config.toml
num_hidden_layers = 8
num_attention_heads = 2
intermediate_size = 256
vocab_size = 1504
rope_theta = 10000.0
parallel_block = false
extras = ["capped logits"]
init = "uniform"
init_std_o = 0.0
lr_head = 0.00709
train_tokens = 93480000
Each number is 500 + 25 x the weight over its row's rms, rounded and kept within 0 to 999. Layers, rows and columns count from 0. Numbers have three digits each. The size before them is the row's rms in percent of the matrix's.

# down: layer 2 MLP down (transposed), 256x128, rms 0.3, rows 87-111, columns 0-127
# up: layer 2 MLP up, 256x128, rms 0.307, rows 88-111, columns 0-127
down87 094:479481515479489489512534497495518485508503564513541481496539482471510475467509543459491511494494483489517510522503520483528505476464479505518492469465501536494507506510503492511484493516478525537473521493530524470437427472558515500481511523456502509475498489496469484500546483485504494490487472469488473494534525547503513543471511459503478484543505510432521501519515487486529539518467
up88 095:461481525522521501516512492453509503489479561506503526499486530499476511507514479474485491471491533506495479471481535466516517553495448457524535490497482492511504483533468542537522488504535477485478493530514485454455497439507500531519531502498528503488503487524490482473486468460524485513523523486477500510505515506510506482516483544573494532508478491515498429484504519470493543483530
down88 108:492487523533482508517513530495483476468496502487509469468484521513531502523517531533501498500481469543457527493519532500498523471471491499488484478462510481445542502443461481447503469513468515506504475450519489525493486530537502491523554460471512524516484521524537471453493494486469484475465468502505477500482453510501511476514526470541490529484533467512505499489478506447502512530524
up89 106:497474521510464471494452490492495548516488501495471502499486445493505543483511497489478507524523522477476473478504472472493547545506476514499551516519465485488496488463462521528473524481478519495512497506511478500530493501504539506518490491513497506482507426511497521468481503538534489547506518520522501508477531442543492462454484498514474479484469496468505440528464491519501460484457
down89 101:559509519490513506499515531511483496518502469528506552519509447485496498497522481522452542486555504502473471484507500499526494502516494550535480492521497450472533488514492496520497489502503522530500574505510503513470551501486516545496509493480461521491493459531468521457528495555466540518455489549536498529455526480492486484489485495463464498482517506515491506508486506505522495492526
up90 102:561492488525486482515484510508538489507493488448542469505497511531519523472532523530493543471533489498506464512516482540540525440489525489505484506529517509465503552480506489484516491463497502498493468461498519507495527459518520528536481524506544523523535506482508497449528457461541485508495512499551527511515483520473505506480492557513470530485517467513544476503525484504485508496480
down90 110:463504520472487490560499508513493530497474469472484493446521509495484551522493510532535498484502495499479507535528520539493518514484512496452538528488517474492517479501544519534522475463467492471538518504505487488479491511544450521482510491502531444533483534463485479505519497464526483504519494506453482519483510480518447492489483490529495534545464522542488480468549504499521503522481
up91 115:489450538445441493487495508507485503511509486502487491542492490471483466451509538462492491516496496484539577461468456493524492505472496531505507490519504537508523518514502517503513490559498537486565481515488541519500519520492478503500496506531476548506505493503489530522525496489479466531501469475541489464488514474523503493486518498534494531476519499526493502497535542504539488459525
down91 099:487487471496481518542468540530545490513523474502469495468512495483476483495485508505480512513540467485500490539491455519500498474485494507473453479518496487490495473499538538523542485491520499482454582501504513506500503504480513461523492487539505522527515516533478521524540496518506526496498493508515527505472468532500522473492441521501519496509469528518516539502498517481397474493487
up92 105:504464547485471498522508504530483532511510504506500489508504503500485495495485466487477500514491517499488482503530487446542484502515491501510505570513490502515457469499528457494489445529493509479467480465487459508529461531515538516481463533483459555511507501493550518476506508519474483502446534499497425503503554517507520479479496491541514526512481484534510535523492514482504510458533
down92 091:492495513485514484540523486548537464507517496457501507436505516541540472479472466493490487516553481509492516492514490512501511461533509496541469467516478483499527525491519487491493484516461550575531489482470509514496526510490443514538525541500497494518480537463496480482564497523499511486515512541490493541504489498477507523486511529495486531516520461477484499497518488470542518523497
up93 098:508524493457523519504489516497470502435470510500514471519469499537492483499538463471479526444525521494535479478508537469500540491526488538528528519524501524466495485495480492475490491514523501468510494536445515493493484509499515532500439502469464500499505446502516551526492496465470508524482526487517469499480526568468515505490498483519527523497479521484533453466543495494505503499498
down93 085:510544451509482489482478514478501498523528471523493511520523445476522487530474464536482493505525508488496506497474480487462507496511440586508471533494476484452529498498510517542511491491527491524503500467501494489499480413514501487492485493509481512517497488518468519506519471519454545474478492533500519502480553498460522552526476485504500476540509510507478515518496506487486498464483
up94 100:488497471521498463506544482446492539467474537492496487504515478480487468498517490558484496489523480471486477463527502515492481476506516459533504495505518535479498478539500492554482526472508472449554481539497456520513456514514493515525508529460496514531528513513481483538486495514474505455519475523470491469550500444514511479483499493508520480472510514546469496467501523517479468494480
down94 110:500518518522461465545479500458516465495485465544493492502481496471513491522525444513475527459499470509495468493482477542487501540516485554520460481501505535500578510470519495549502489451482527455533503505527507484482514476478490504518492508542489499537509495520519507503503489489502515485515453535475473463501492500502504470459500492483514510492456491547499537453492465521505512503502
up95 104:482500484495507468481512500522477484541484527507491527525505493484465506500513493464487513505537504500543526496500499509505481504479519467544501491518531522521525506491504512497494508524527480505513520464441487485550547484479520539495491533480499540454511434508500550524463539457492481486521456479476475513468464483491508501496488530533520524474546496499555488486566485469493531536497
down95 090:535461465523509481527557527502494511527436462512482494475524502501498496498484542500476528531506474497480499500470511480521504512510526487461526467501447467472512495529545506486471512530543451536469507504465499460521487480526513478503502532488511496510482487526505492505494514495501531498484515511489485483523558531491486458451464494533536474504458482479505508539479485517464446519520
up96 115:527498479501510484464472507499515566476486528512515478536495500527475466496502555518533474459492464488486508485508469482531531513473516529487517574519508508534492476461494488524540530511528476475470481494502480507525456468532512520441537474454494490510475500502487528512493517519473469517489533478505561463506476488502468517522515494485499499514507481528505536494472495481491456526469
down96 105:513496485432496515498461516492466488499490534532522509500492501437517439490562468478525478482505451493469508499498475473488492520477510523447467506454457508492524473480538501507520497481481487522516506508539537530481457483492515511527535491484518493452480498505495499478494476533482479531510501495466512492460500523502468516490485471492513546475490496473487500477528453527446515482501
up97 101:534525473508510455509557518499496508479489504500492509517498509512512514474516511523448494502491507442544540494504494504513512491512524485523517506479543512525506463535487488477470482520503525465502522518505470540555537505502551475470467487530472494483485479497493505511527449494495427484529476496504502524432497452472521461511509518507472465517497491509483469491489496510455499449483
down97 087:476500473498517502521422490525462449524505543504514497501464527489476471555566502498470485504493490536505466529533513531534480502486480545462505456507526483467506517472497542509540471519465470473490542524555474501508524505493523478498484497519501503477475487503526480518496509521484528465518505522486541492493504454502484501500500517513519499512514508466486525475514478534450490517472
up98 096:508473503508511543515537480524526511508490500551529467434478525498534485503526484465481471460503576510477532478523461473515494484481493524485519489520554525529474466498508550484527529481504511510545489485497504500450503499529479516476477533514497528484510470488479499484477524517487501515513496485482536548533507516500507539508524523560498516482497536508464482467511518506532488505470
down98 114:516500465462536517499488530523479488531499508495478521488519497529474510523485482478491485421516533497465522517478525506469510521532518558471527516560503468509476513522471488536524528468541536495495499510507489514508543484497458515571439532477490495505475501504513470499551490486494505514506505523512501507472485523511547515505498541501484469487522473501480481490506521475501492447531
up99 094:489492514475515501471518470521531484475489528487497476488506482508485502488454521443531544467533479503502494473478495472551458485497472526470503487530489466494474512449451444567503499518484510438518531498478511506509483518520470546526513484503561502521468473510530521514506536495501526519515494526519503479512541532476515515506503500468497519506527487490490517490461498537536478487520
down99 105:505479511478482474528461496464511489504466509529481528500519478479552491544507509500492508452520446513497513495477465496511458479477467485497504542541485505471482495498521505538514512474440538530506501522505471513555564512493467517476513467474522474487505506462538506530517503530480483466519439526496510496485480532508542466483502513511459476526476503486496499471498514479515464517517
up100 102:488475524490547493510502519500488521477454537471447478537498494540483461505481512526494473489533493542541502498447515485520513548485501513507481518494503533517499541545474520490462492517529516551486452481537456500508484504480498480511534523527515485493499488462467477465488467511534543504515495513496488489494473518484473538502489508504500495518476488480534508442522506510499477574488
down100 098:446455481503532492509489523518482488487488452466512528505501545482509467509486466520527545479512514485510492453539526509541490516521480490489515503516527450496525503481490573528496505466535462511492543467495482513513518538527493479503496494510528505527540445493518475525478476492474496470518489473514478525512448466463542523498508534529499485483494503491481495482516527490479554516492
up101 100:531495486472514509499492493485470515505472487561538505513554486493463503488495523486489510536505478477516503475464478503517499539498487536452527510523487482490518507559541515487473511530514523472511490474475482469518508472478459524528526488491476528512494485545510542494498511540530494509515507440505482474507473521518551473535506498527530549510505485542535515490484491478463506439533
down101 091:502486505560487491507507462509522505504477490484508517496462528448474458508494460531534491574511513505514494504466489507454475473456497537496510493494497481499491499539495565498532486507537502524521520519497528486521472527492483453515468463545477519492499531479491502503502462476563515521457503554466509524518495490503517474469488523492498518499522518471528474508510470470537487515489
up102 097:477476452489508543525485507458472462509508513463541474509487498498518497475549485510514537505504461475495507522477465493488479563515466530489507497471526505465473488480484453459501471486500466550502494507465514485487479482501474504553510492526476529540544490509491555512513507510507518549485483501555494508486434474462463486491519492525492487506495480478503522482492496501470495534482
down102 104:475490513469484467488510502465488471493490484516510485512498508533482489469469509480490499508492529489520498463536499501487474493519499499494557481530519497548462473496498485524447521511514479511502516518477480476504473484566525482519484507478450518544556495465498460558487476505494449486445484504538488488511498487487505544509476533492515493519465545509580539498498502493530494499487
up103 119:488535487493531515486520506495491464491560481518439501509502526510508516501512513498499513500526479532462463489479471520536512481510553517504495508436512510553514525508496501470502494548562509488502512464499462486485485481498459505488523495503518462513532536470436513513495444529494536528482500521478495512466471523481501512509521513471442435516499493520505492518477508514507513501479
down103 116:520536508495502490457536472486501502490530488503522532501525494471548440484476459518579510492522483494516515460501488499488484495501474546542505510483508512486510466485488483497514532521454516493471493491498503506490503468521463491515499519470545532491505484474498529513520480501504540462462547548506469465491506524461491486481481539520503507469499518496500484475518473437565508516506
up104 086:523492505538523515469531456464481502498528516444487513489494545507524502475456544487507489496526497493482538457521485483522503492492481485502543505507498477511474548543472520491510466495543490478491543500499475534476510526526494453522497541509506542482479484533506536497494518489512529519497483484470484494486501455492516518497471499463422476471464498491497515443493495487511462533464
down104 099:515501478475473522451459469443466493488499497497452515535479496506488512501533460543484482507509458484478488521478455521545476512486511509504487483482532496496465539501488500542498544537485552510504502517509509475449479496504516493520462493515515502445475515565454474472541496477474488535519473493452484498485483489503501497527521476527531517509473524474472507475522496499496494531498
up105 096:490531516493531485489481456474509492510525511499488473435527485498508483488505546498538501541483566526504528470537484529543489475487510497441477473495494489482483494500517529516453490502474510466542542489506457462486494481527490546527465478525499419517476520475509460499498455520522500486543522503505508477490478519488477476486527523486493520501521478508476495517513477510475494526513
down105 099:492517517466507481548501483529447480521468502477485443489540549486511512462489544476525479510525489479473487505489489481516504534489459492476483523493488496543504468480514504505483500532456474500525474508493515501496445483487472467460512521517466462462488505499524568478511501471472528510469504501502531531464502513463478529481495537496521499506537499470507522545522531488505512534457
up106 085:507508488545511506537517484466486501527512522467452519489496507504524454499477496495474533476498512490485456495516464472486517530491474484564475437483506501544503522535506474555518519515534481480556508512525492487554485480471510500511498493524495472488459474516494479452512488493508487502541487520486511514470483499510476485489513521479490535496513521503452456444482506548488511523454
down106 092:464479521508487499473509502481510496528501519512452504494528519474454499501510513507489522521544475495466490525451503498484538531521469457471508545458419520522510531522529534507527516491550492445503486509501508485490510523520490475507462547474507479516497509524469514526494510474476511485456498521444501496499470438469475460468464487469515496493500523510466515495498488488516507485522
up107 090:497505540497472573522501483539485488531510481498510555500495507490538477488509515479464482526514558458513494480518513530520487529511524461485506501535434483489505500533511480442457502463511499476500496467480456511510519511471489477543485510517467491496490518511462513478509525474493479506522496516517488505511526483461488514444477483515528450510488472543503457517509521507481522467520
down107 128:527537496515447523528501460509502523451509479489478519534512536540474513493443477527510485447482518529523501545508513509525479530518508459495494478542530506517514502489470502516477505488471471469523459537459480500510498500482469489486475498497461510537543493492515471474503514515468489509539496490485505508467509488491491485470526478530561496534492470502546510529525529511554515482534
up108 098:536519499488546469538529523489474479450456518505514476478516472504465560501514524479519530503537531481473504505507517472528491463513562487459549536494492489500458482476518503492475500497493492568496526473473478535498521513504483536533512466521501491517544474491491464530487498502467495533473510501479517514510531484500466492478516494516521513482539535492469513511553504494527470487512
down108 095:468518492498471504507469553496488501501487493491491501500490505473484469524543477534531536504493526460567483546537502494501497473530483514506482506454483525513508490515489479496466529453470482511487437501505463515491470495505458527542506490550519533478454496495518519496521489487469509516474541502457469525515530513490504497519537498482488425521491536533522490486511475497511503490460
up109 090:506495511507508525530507494485459497491534464476537483453467489484526527486472530530515548523508536516483512455534523497476474534486510490466459459489449534529522492485508480472510479465502508494510522480484502537490498518489502516527517526512501507500513485448525466483475458540508509431495475500502437525512506531517484453473502494547497520449493509512515499532504467481494488489532
down109 103:514522505504536499522452477453492524485503464464555477546474489501515452475489495523474512511539509530491505474499507483499490464484479516471470521467494521495506505505512509515485527460465542497494544538547535495492502496508503498487504554469468515497504435504495503506498477510464501564492504495463521522501482524548543541525481485499501491539517547490491469484528500536484518483491
up110 094:471519515478492540526516479516477528482502480486441503486483502518522470451526492506538510521499522507510513502557491479529508496456508461470452522491477506529502477506524513540510514510522515541503507521489503487503447493439548508506518498533476481505479508511489488535515483516550512546527504457493471481483484494535502466498517531503495473518552541493488505556548471503533491484474
down110 095:478522510472513449534508509474537485534516519486509502478482487524512460520491526503491460486474497481496489507507517520482513500517482481495531433525500500505467471459481496496518508503473548494517519502489466505518443515587498513496482479473498455452522482461494492495499488522520456523456475506523510526500457533519510465472494460535497526507470494480481475502511487454460480511459
up111 102:511475492520496463473516508441505493513521488539456528497539520504568486508507525481495458497542510483493495453439527482518502512511454504502515504481479502506537471511470546475487510463498506486504506499494520497461489467501506474507503542480570526520499477475517521464466507486497467437537529472464529492499485507508514510535481499533522462460482485483520466517490500493482501517484
down111 091:439486514469512453522477516478496451491470479501502479511503463489473483510502459533489466500476490536508509532475547477495467515524533470481532489526484485555474489508477523518453489500534461512512521484470475500505520520521544494522495495506555447479506499495509504557501478473487518472497490465521460489499502498532475494521469495486509515497483490531499505472444528445510536507488